Part of a small language model's weights: tied embeddings.
Each number is 128 + 24 x the weight over its row's rms, rounded and kept within 0 to 255. Layers, rows and columns count from 0. Numbers have three digits each. The size before them is the row's rms in percent of the matrix's.

# layer 8 MLP down, 128x448, rms 0.158, rows 100-127, columns 0-63
094:131097165119120112174162133104113068131135077109115117137127131219155063131115141111129127101129114131122126128128170110138111107119121156134105115123122139146182125147094160121142175126162145
101:116143149124174067162076146136153135113111136124127138136170116150153094100143171082131136128132145127137160124110147159134141125154165116158133144139148123130071174134136125142128113126134138
090:137120163173131135161134167083158115145124138138133121159198129119177140129172112106130127134128114123121121167135091133134082139119103118041145112102162119128175159128137101132149169103139141
101:130146103114108120183122120117109139105108130140146131121082139099131093138149150144114124125088108118139109124111136144129144119134177102164137166140124102117166121153113121138152116109143137
113:137091098116110110119156105155132099150140103157114145066149120105147200125104120103107123130142123123114110096130121112108131116114111126136106135090149108115164146115177150093127137106140109
102:120158103131172098090133117112127129132170108131132159110091129167118100108131121171123137142145133127113094102120165124125132127142108113110132144132141110120097127103098150115136140121136102
099:132096126122146092104110157140111135145174099111137097136157137197148110123115146126127114131130145129122104112134138091129108127133109169142117149127120169130145161137116120160106124110150119
099:135146149146124105183119156128145156118132071180113155130152119113126102133155132158119136122116095131133127103078090073140115145122034126116156112133090136131164118142125141121114143129102135
105:132141134096110144121114148158130077106118119060172141103194134037138145113138177083078127155124106131132155156101123145142114138156153103129127151125138118120132137147121089126145124190114128
097:133149195174079135132144107129135153142155160207146110110165124171094150137127137111056116109141090121120098125137130142106152147105129140127148135131119117176079099105135101162133148065142125
098:110187139117113087128126131114128117137196147123115106153132136164177094122151163138135134118154107129117121137149111102134089125108133131150132155163119057104144097138135133127138150171146141
104:115132108151121067130110090127133120122192105140130129114165120112132115137128138140123134085144110135152127122094150104139135104105188121112095137152118156117122121120124108131140117095098126
100:113119128134130098099141146155120091091194148127133110128103133071125139116117114120085128120145154128107135146102134119118075137131106107110126131135165142126194136100116091112131140150136139
095:141101139133122125138140088114149116134124083116112107107160130128119131153114157130109113145115100121132159133127047066133141115108139141088090165131175053107126118136129172107134126191172131
098:133116123109101094096127107163096120145153165179125129082112129167102065124151159143139151148117141132152119112157152141124097141140168134138138149108140136159111088141121108099105168119131145
095:128142144096070108169127144144140140108126141094138152163148128143134152136150131162135120159087140130131130108147088129096115121155123144148137149120143094126135072119138102101123143138065120
099:137162139119142154110131136101106123085069114141129119140205129120082106153131172152132120113112100129109126146114132119125172109151089139137116129124145120108126090129138149165140113119119111
088:130110134136145188082097072128141118120122195179101137123182142126091098117100145145119134158131171124142125089112112176143120139140142142115147139133121160155121119104129158123145130175091117
096:123120113141148140120115180109130109118085111146132155113198113128134078118114142121108128143110140120127124103097116104125128122122132114112157111138103072102135177123172163078110124110085124
100:148154151132115095123153108116104047119117154120129112156099134143089062113083138113117125118098132118113146138083107131124146112151096155170105104112153134111132144103126104143135131112144127
098:104146048142130135145129092135159116124104094137117123127071138123167153141099132112120147119175084128140138123124186123121109115152147138114141134086112082151145095129132136122141129111140143
105:129111079151168150106086072135107098148065130141121089127106138139132071123158077087110142120133109126119113119150126082110116120117134121131121129128122091129140155110117128103117131068102145
091:133132103126134195106151137125132104111114111148133106127145117114176157143157122140151136124151112138125126157151074124147099171122137098153129138132145128133130133143125128152130121180150132
107:140111119131148177123141170129139127108244117105142069115176129117113114126142138155118121127131123133127092098160119126112161096147120127160148164146122130111111134108134098158155155097156119
110:132132156148118110113131143126123155139087143111149106135099132128094110119115096129122119141133171121132124134130126127133091130110094131107149142155126127124071130100153173135115135033118123
107:130138069123119142087117074109147115106091114126111132108150121116104105112100140120162125120116128130111142128138103076123127136123115141135119092134132129150123130104129063101116138104151156
097:140114119135146092112118126100136125101110112147103163163148126153142109149084114122142107139172118134133092113115116137134109118073088140151102107152112099157145119132119099130138131100164142
098:128093132116145144142126074105089178092067127123131152071133124113103151131113139108138126125102142134112138068115113086132138140137149122101101137125139152151081144132118119161118132136146153